Weights of a small transformer language model: MLP 384 tanh GELU, no biases in attention or MLP.
Each number is 128 + 32 x the weight over its row's rms, rounded and kept within 0 to 255. Layers, rows and columns count from 0. Numbers have three digits each. The size before them is the row's rms in percent of the matrix's.

# layer 2 MLP up, 384x96, rms 0.123, rows 214-279, columns 0-47
106:152153110124137126091114194158088167143144111152175149093102105136149166119073139132171138098200140059106159141131138128107127136128212158123117
108:120124136120199134137118094135129064093118169144138143124120167074120157092136161145193144109125143056100172117115153152143081198178109125145157
086:181176090094133121088167132133117111094144135097119133139123177162152113160166179156061094156176151047073147126178135171126159179078158110127139
085:104125160123127109123155070159173127140094189114155140123117167137106119060149126123116101103172115112122168108143127161160028151105142091062174
071:145159117121102142113084062104135121132138113131141146076091145099124142128129127130139134080121125096126124098160137106191100113092122102139072
126:104114093128100075151111116151146104146117207182131087128076153118093138123147140112087151131145106109195100172182168153110054119122168063150135
096:127122177137141096150097112181149144121139134128142175091120199102157138079124120118135148113097171098130093089136159112177091181150121118195158
098:125181125151166078106134179149066139132153098154121116153098138131159128117115120145102099118114133126124155149143140137101187114090136146055108
077:127128110095100123116105075140136107106166117111111155109110142128085187126107171144125118053182150072108135131168172131156059091116163100104111
099:182127179110095111116119098143107089162132190162148114130067095113148114086109165154153129155135108085113113128164070079196128150125109169122105
095:149148135132124146109144071162106142182146156160173126144075162156109168177132149128123152090158135055120096102163168092092072171073105103084096
092:098141158107137123071136053089206059113103116122116099133141138154100088190114147078051144107138137103147179100156100143123177156133102171111118
116:128108161181159133177128142157125115058144082084189064120092086138062157169174105181132149160106138143149159079092133179123096116081145118164082
122:184103107103111095106143118191119110145132140090114115084142088150130138083115156178071084120122143089137119116172155054131140229124179138068180
110:141108109131145129139174152113120096091120104078109114087154124094133140128161131154106106145112091097061193107109118168150132126096137141133075
091:163124119103174118085098101141124158083139161097131128145108108149163118214126111100100091088146115103155177131187121144161114118181162103099123
091:063113100090191146162082141091110087131111069151103192158162098103116101107104177113195138156210139141140172124140119071115148130203070153129102
098:181148141159124143139113103150097140110170124117130128091145138107118152140086195131107133102122160051139123138193050125118165170136141096065128
089:167124129151137159119121116153136140129155109173155170117139154094122154093099117115143128148148124067099141126161095078104161137141157159073190
093:125126160131164107124148085108131112065120119111128123104146147116110136216174136132111116084117126092142183108132117108180079142079128150114100
067:124165162135141094170063119126152142083117128099115076080079151122079145148093114126046063118154103079124135110152094121135107198085125114124130
111:087125166144114142095126129178112098187140157181095116157105124119146068160172107084139103122176066171166112126115094112097151105138158122080080
071:179152113128161100106074112093096099102150114127109148104188192133111123140100169114080101130157177076125185090141079133157139160161123092121141
122:146152148113142089146111106116116090117123172148120194096110155114133092112124190125096124152145170164092133140168117044161170159068125103094101
067:130180156119154152137049106119144106064121134100176097096075139115127154128093143102108089096180090086086145140151090108164062168128156129118118
107:136152120120199126133142049145114123095126167126172134132112148152130165152178118088124144092131069113177082135133114171118043205147092111184181
097:070148178116141148156115155062133119075137156091153115093102128121158093104092107132106128169111081095094115152137118100140076075096114154131119
101:156093077103121128125164099180146089170121118121104137102162131147162114127140171179122125140148152108104175205153092128133079129101188129158145
095:159148104154115130159092140148114138128135083093119110144119106113108171140128136132177096116142106052115141111141144123117111173186156165177096
086:077149126106081097113103109138119148127134124169146210107148108129133157162084125133113122096164143014100141071158069117111107142096148131085148
097:098152059121174150099135184150134090132125058133129131176147065120108100125162077090219103114159102166131188157116127135144159110150136142150126
089:103110158135142145160166138127148156103171144152093101120112193102149081131055189087159123197144183091127183142101139149165135017056156114188145
073:160172103094120107114097090122165146111144168153131104086091169130098136150128143095118119079144055102104155137099125116148094121088147149155132
103:117116174122141123118129146136100160090144138125153139128121121103145136176175148137098084163118146084092156079152145160129086173081141125153073
128:170112178127123082113144121094152085090139185153103139108089149127087103084120176129087091167092152105135175180149131073156131145123157152117146
117:153097101106120067102162133081073131107160152108071187116097184158141145073106112177066137132162119082138144163127158106159133138085144131092097
112:116140156138127116093092166116111156124099160151139092145121143117133087200195097164134144115118125116168103118148046156132122169164121135146147
072:152170157115108126117120127109109120076121112147176138122119101130060153119116163144152116056192112072076183083178109072123054147107138127150151
099:091145126171202134074135133148129106097141115116169117126100107079147071215181143094169100065108132132127128112169137131159136133121100115158076
103:133168133102180130111092074131140156169123158129112150106185165082096100198118153161144156122125139134145114075108137096110119129158105082133169
091:122126188111135194094112050098153154115115097159152123158184175111094085157161116113124111187081126099101129153069134149107104124140139151090139
103:089105142170194151130115107129140115073157111099100123111131122093088154169186134118138124078149109122114139051126108141112099097164138119187122
065:108144118099151119123073097128126138052105141091122089082127173118086150129125161127074067081131114087129155116162088088133094183123126148112148
097:113155136145133140130181111151082198117183114126153114093132142105138104123187163161120164180170187087118169105116077178125174085119161131108141
091:106111105149121121066155102107145166130198099125089140122153159079118109147089122088111146145164222131082111146224137091124136170104129125099119
098:116166132136190148106096113158134136120137175086176123113087125087136099146152099100164153173172140118134117109102071191144088111132103153206132
085:074130137174136103085179126140036111108111083074070124119153136136124108116117129141128122119164202085088153133159156137078126171161099133087103
096:148168159129102130148112120157088120075167073093144096125079081130064133176141151120101125139141095112149155119155139103159061160108163151123122
110:212121155122089126121147156078101091116117198184124155148098148184126111111079173110104131146054141123162099141171123065166204082093119130120147
082:196150138115144131088133105120102097102133140156137126105115168101141114163167158079105134105151203044130101107146137190115091198087180106150126
082:142145099134149069141086074121147091136129096157121142140098206136065126138088167093118065084112140092092179114105066154112153187152151128121104
090:094160104100167130147134184194086114107100110108116155137154090171125109114114084112162110089120097119157099114086156162141117174088131169132090
102:131110092109156137186084099164171098141088143181116089191118145114131128147161129105138064123152152119090179186136118187074066151183088103098078
062:160164163085162119131068100164153101091134144142130079093105172146099144140122140107092082113155086060104172159111103111158121146119183150110120
103:148175095077113105074203202129067141122106128124096141092123077154165137145092144141107148112128208118125201127154184175141099088116120082109105
111:137127146166066140122150080080152099130132160161126155099111149116115095133107182130107111081119159115125160167138093058130172093118103079095170
107:099149127145151123134176069133119097131203094131087144141151142099127100182134098128110132062141096083091140107126115175217099161140123133110158
095:116134091080135161087073148154116107130146123105172137168091070131155161133138136133181113128189064175118142087147106084110143136172132193107125
109:148133152108131100104104140113106171215096114183114140145092121148140122124102135177167177164167183187179096154183118091113223064112130170115125
124:142116091124091091109173123142085114114162121186090155132094127114127098100180157139105093115088158124158097155139137084217133163089120065023154
116:162170119088086107095145100149124152177142146140137119127112148159155114078110132146070103198133114087159119120184083111172225162127122089093160
100:136111150141139142118111095156191142060141167150163066154128121149089082101174147081091170164114101085171111159136124122127109151121118108103158
094:088106116145124146189118125175139099093180185109184133152104138173130060122155079086117116144192112134186170153078087185168060133147149105086146
099:091131103119173127162101201127116073131181114121231079094038111129092133099102089118137148123161152159143154160126108141147165116148127118146108
101:117148137140160145023070103122134117085132179070134101118131110113158080144127136105127132160129134071125105128111098168172116173117063139165131
100:126124105169081113097138164164074099126163081156088116090081135108115120130094151131196127056118179066112215143141096121086117159140141145123155
# layer 2 MLP down (transposed), 384x96, rms 0.0922, rows 214-279, columns 0-47
088:178144150136109058161100097135124141130107104147150079132127107131178103185115129154119108190148095081147092113142184107106148170132115138156143
102:174151121121150144138045135150109122102157167141148105086109145079060171071177099148133105149064138055146144122128129138140127156128159117153118
074:207119135072113115091156107139136088083105148095103106121105177133159152194203123170052090140174130113094140103174127157089145165086150096155126
057:175120186129142115097147123112118131141093142106127132143148167134096113067153156137139135099140094139101132107116097154157048130160076151112178
078:255176148130151150108106069124136130111158121138146142100080138121114143157167112153135130094118108108127115134167122101143115138070117118128076
119:137144124101169199139145128096112110145117103128111156122212094153151113141104093129166125128130173190039154121085104082134176164112122209078107
081:152072107125087134139100095114166107171160102112075118138169125102192119130082102177054071141080154104089142102143163080127099122137176137169092
105:160093126099090170128114095118161096193111128094115132088147090121107103139109126086202134139124126112122099126076133142163081143142120131204121
086:202143148104113126129124077126162160129138103123137114135112124171093198163113158147138133096141118090117149165165159100134120113124157132106130
092:147072130134114112115116126109098162157091146139119152159216150127125160094122092098137125080159158112151081096152150145186090115119106111124103
085:185135176110123139163118098148093170125123069106117113175085178114167120100180084122155126127131155160102142051102125162091183122113137147115124
073:163143108114117117177106171113122155184127165140157084187146156207131161072156116168190114144134119109179100145117159141115108115135145106106122
120:141153092135143149120107120139086152133074187136040132152157143154156134086125159110120148135154118159114147171155151128175173127176104092119180
132:212105145162129115117204137221119170070111189152130107081158133134138118111147151158087122131135130181128141127140124085109112181097085124104171
114:162002093142166165154102106138107160083114131123095131091167108125104146100158124105124137135138120121098157142079182143117151146191145096140097
093:106126127139099109194167159114139061192114065161141107111162136114085145063132135172150179158096144161108107133057138134090135140102105131156140
089:182151148190077134113171109170141171114149205100162087100099142154163139147150058163079111108075109124118066126127167158145125117067179116120156
087:168163135071136159108065145128159143167099090186171123152127118103102123108131118145132102127160164166141139133160151143142124145152177205149119
091:205139124161164156097159128184157160145164124156158153111179163137129217143120113161102078142180119059121129135167138098127141115119123141089127
070:226154172108191153110177122171124134111124119100134091079139134137122133186127105117090098094153165119159151122135077141164155149083129129112135
085:216174170126141115147083129128128143087126120093126069085056154116078141172092106143042073130147107072122114095145082104108122163075142123124124
117:130093095135159123166139139074137131063139099116165144065157143140123183110087138198136158155087185091073156126142177145157116148122100147147190
082:255178137124164139093113132117129104101139112126109136102163211144085150166116163132086098121179145087125177105145087116124151141133135093130127
133:255145148125162062158111125108077052103178137136131129082144154133126174136128146166112168154121165133094163137153074123167146155083121153153108
098:218183179136175160137090125138135131065147132102192113128061167141114163160125153114093103121164106089110138123178077097161079188126155133122128
091:198115159184069161119104124130107174187106107156097135153089199134089070123081163118140156114118148156124111141134130107115144151124163120137064
106:159099098141118132092107093218108157181124114156100118140155126145112140137150136111157089061171166171141140106087132156114175192142139108146132
099:138172186152154144140119134091093143068148168134184090114086141097062156137154088089137117107111117158140073073082142134112159134103074110098132
081:222138127153160092178099084147146193107096088097120112172120101151181117164115122154142109135148119080156138083122167115127105122179170098115101
094:122150140142129120126099110143140147125144142153166138134144162128142180239135144149105106139133137044119143076193077121115135149108164096112140
111:201134189136088120168138079147128153136149189138140133060093198126146151134112207177049146169120193080118082115136126123138120141094134111108126
085:177155129114094107099122127161107109126102111123182141141100045143101163135179039142060129051111084127138081112162103103087112231157120149072125
096:211180127098117131104101112135161169101134131115138104114081186145078130171132121104104122113148040114120161131124126093131111114081145142126141
101:162086187133113111098165138170117089133144138100205126113142096160114100157117139126088121140094059142131097139167076144117106155111132124123095
155:177157117106171084085092100176157109085136183143119120022104155099097186135111152145118115157111093115110163122122085097127099136103156126092157
088:137112143115087188128115172164132137133165133149064120161085145104040100126157141088155181089166109145133188159166159119139146119152092152207140
111:114117119166146131146143116103153090120160076124154148123134094148092153090098207111119114137150136133089151127105209097125136120109133091126113
093:231173189107122149131125158139124145085128104128160137157130105162076172143133160163145118093190122092095179097177099075119082156129136134148176
077:246153134128089093148136161134087133085160151159067082147116152177062162120130149171138145103140117121114118133131111124114091116144131148147154
099:143130080142117114139171199133112104157148121129140116178105125159127168078144113090096114116141107068128140164139117134159153151133134149127127
095:120129069139117080174145153135125083110123163103090105091041093149118146093101146142071126073182096162129113106195102109132138147103126091163117
126:143071131141148133119092165129058140128156152109113097098140107087162100123169111092124090126121144167171085096103120162080171079157155126176140
102:208169148105170148105119125134132159060127136112146116113105173141088153150148160148075068116138122094128161119180086082137113183125139150117149
084:175126134093123115152105168088154066146090129141109149139104086162097153155089113112126106076102093126159107146116186115140069167125132140164088
092:138092154084074144131116125157177126146133140123153089177120063146141073138095140097196091168118160206124121168173113161160170165132054204142163
082:149080128167123125112152133118166104090115105192074119170177140151051146116105159160089112093126070188097146152148187094103141115083138124105109
072:198142106058137147151078136100164133155098165174159118133080107131092136132143121124106101075102074133179099108094079125144113095100167124138139
066:234155131072147109151157175177157091126145080110085095124080071140099114152137111102123129101128108128144162128111114079142113221164130159123114
119:056120131139158080128137062186151157102205099072121114092158104072098133131156083141148125122177097113111136138093129210102092169171135125123094
062:213114113151135185051153135183085115166118131086118109131118150078083142203121082095116109147122132080102087146119093159090107148094160111109089
083:212171129110131112126124092130159108129119108136122118166105211135057145177107165127099062121124118097089177074113095146082136165164183144139101
105:180130137145078103102132054083147153158145149151141107118111168076137153111128157177105134167115162154067174137175089093129132099145126093142161
109:128167093138096109049152128099072139122168124096108153076158107106138119088118105160119189137117076141178065078128129090182182112065155168158160
095:227167176096165139116083119158156112080139125119141098130095181152076145151128121116074072139138088055108164138138102101135121145107159148111119
095:140098157152143159174057063130166140167137134092129066187135158078097123065174091087158111130089053121124078132109062130108174113136159161130135
102:106129147124134118118117117098156116151176154128179115111171133123096118165134111083135081138150182130192094078076098184134124100117165117174108
096:160163134094108167143143083151123118162159083138118086151092120160178136188118121110080153056105099151110098148126122176045116167131111165141160
099:145105144207138108199201097130130125140111122144109109084140174106121105118111097123114119145051177104121115167130171130136138087087127101127094
119:112116099163121158168172157167143101021179160104134120130188137095135145150152114103111098077088076059090170114075139170145070201140126126139107
114:156107062127143190131162137056159097123099116121142078164159161106068156095114132140139130098117075142074094109179157104111123100120110152082084
120:087080093161106110153132158161136119101138152149094106135143116110100154144194123085187197088171151174175172147095148153115081161159138140126130
097:069131069098099130143090131103075124177072066078081124096102125109119144148095100141137089083140135135084099084167096090130103084133172110096127
099:146133144127149150092158108109115143160044078143079130108141134104147189134124173194161125102105145143092118125192164076125209154096158143140124
112:221136167123080129083144091098152184126083131146025144133212155130145136178151186144141080132114124104100091113112145125093094127125113118129148
096:181141119094106115227176125135125139167133089199109134095141156137073158132087134141124157080152139189100201101124153119112128077135189130104120
068:209147106087147154160083159138135148143104158141105113162061094098130124156099083149049101110114141092145138123110130148150191152113176117092103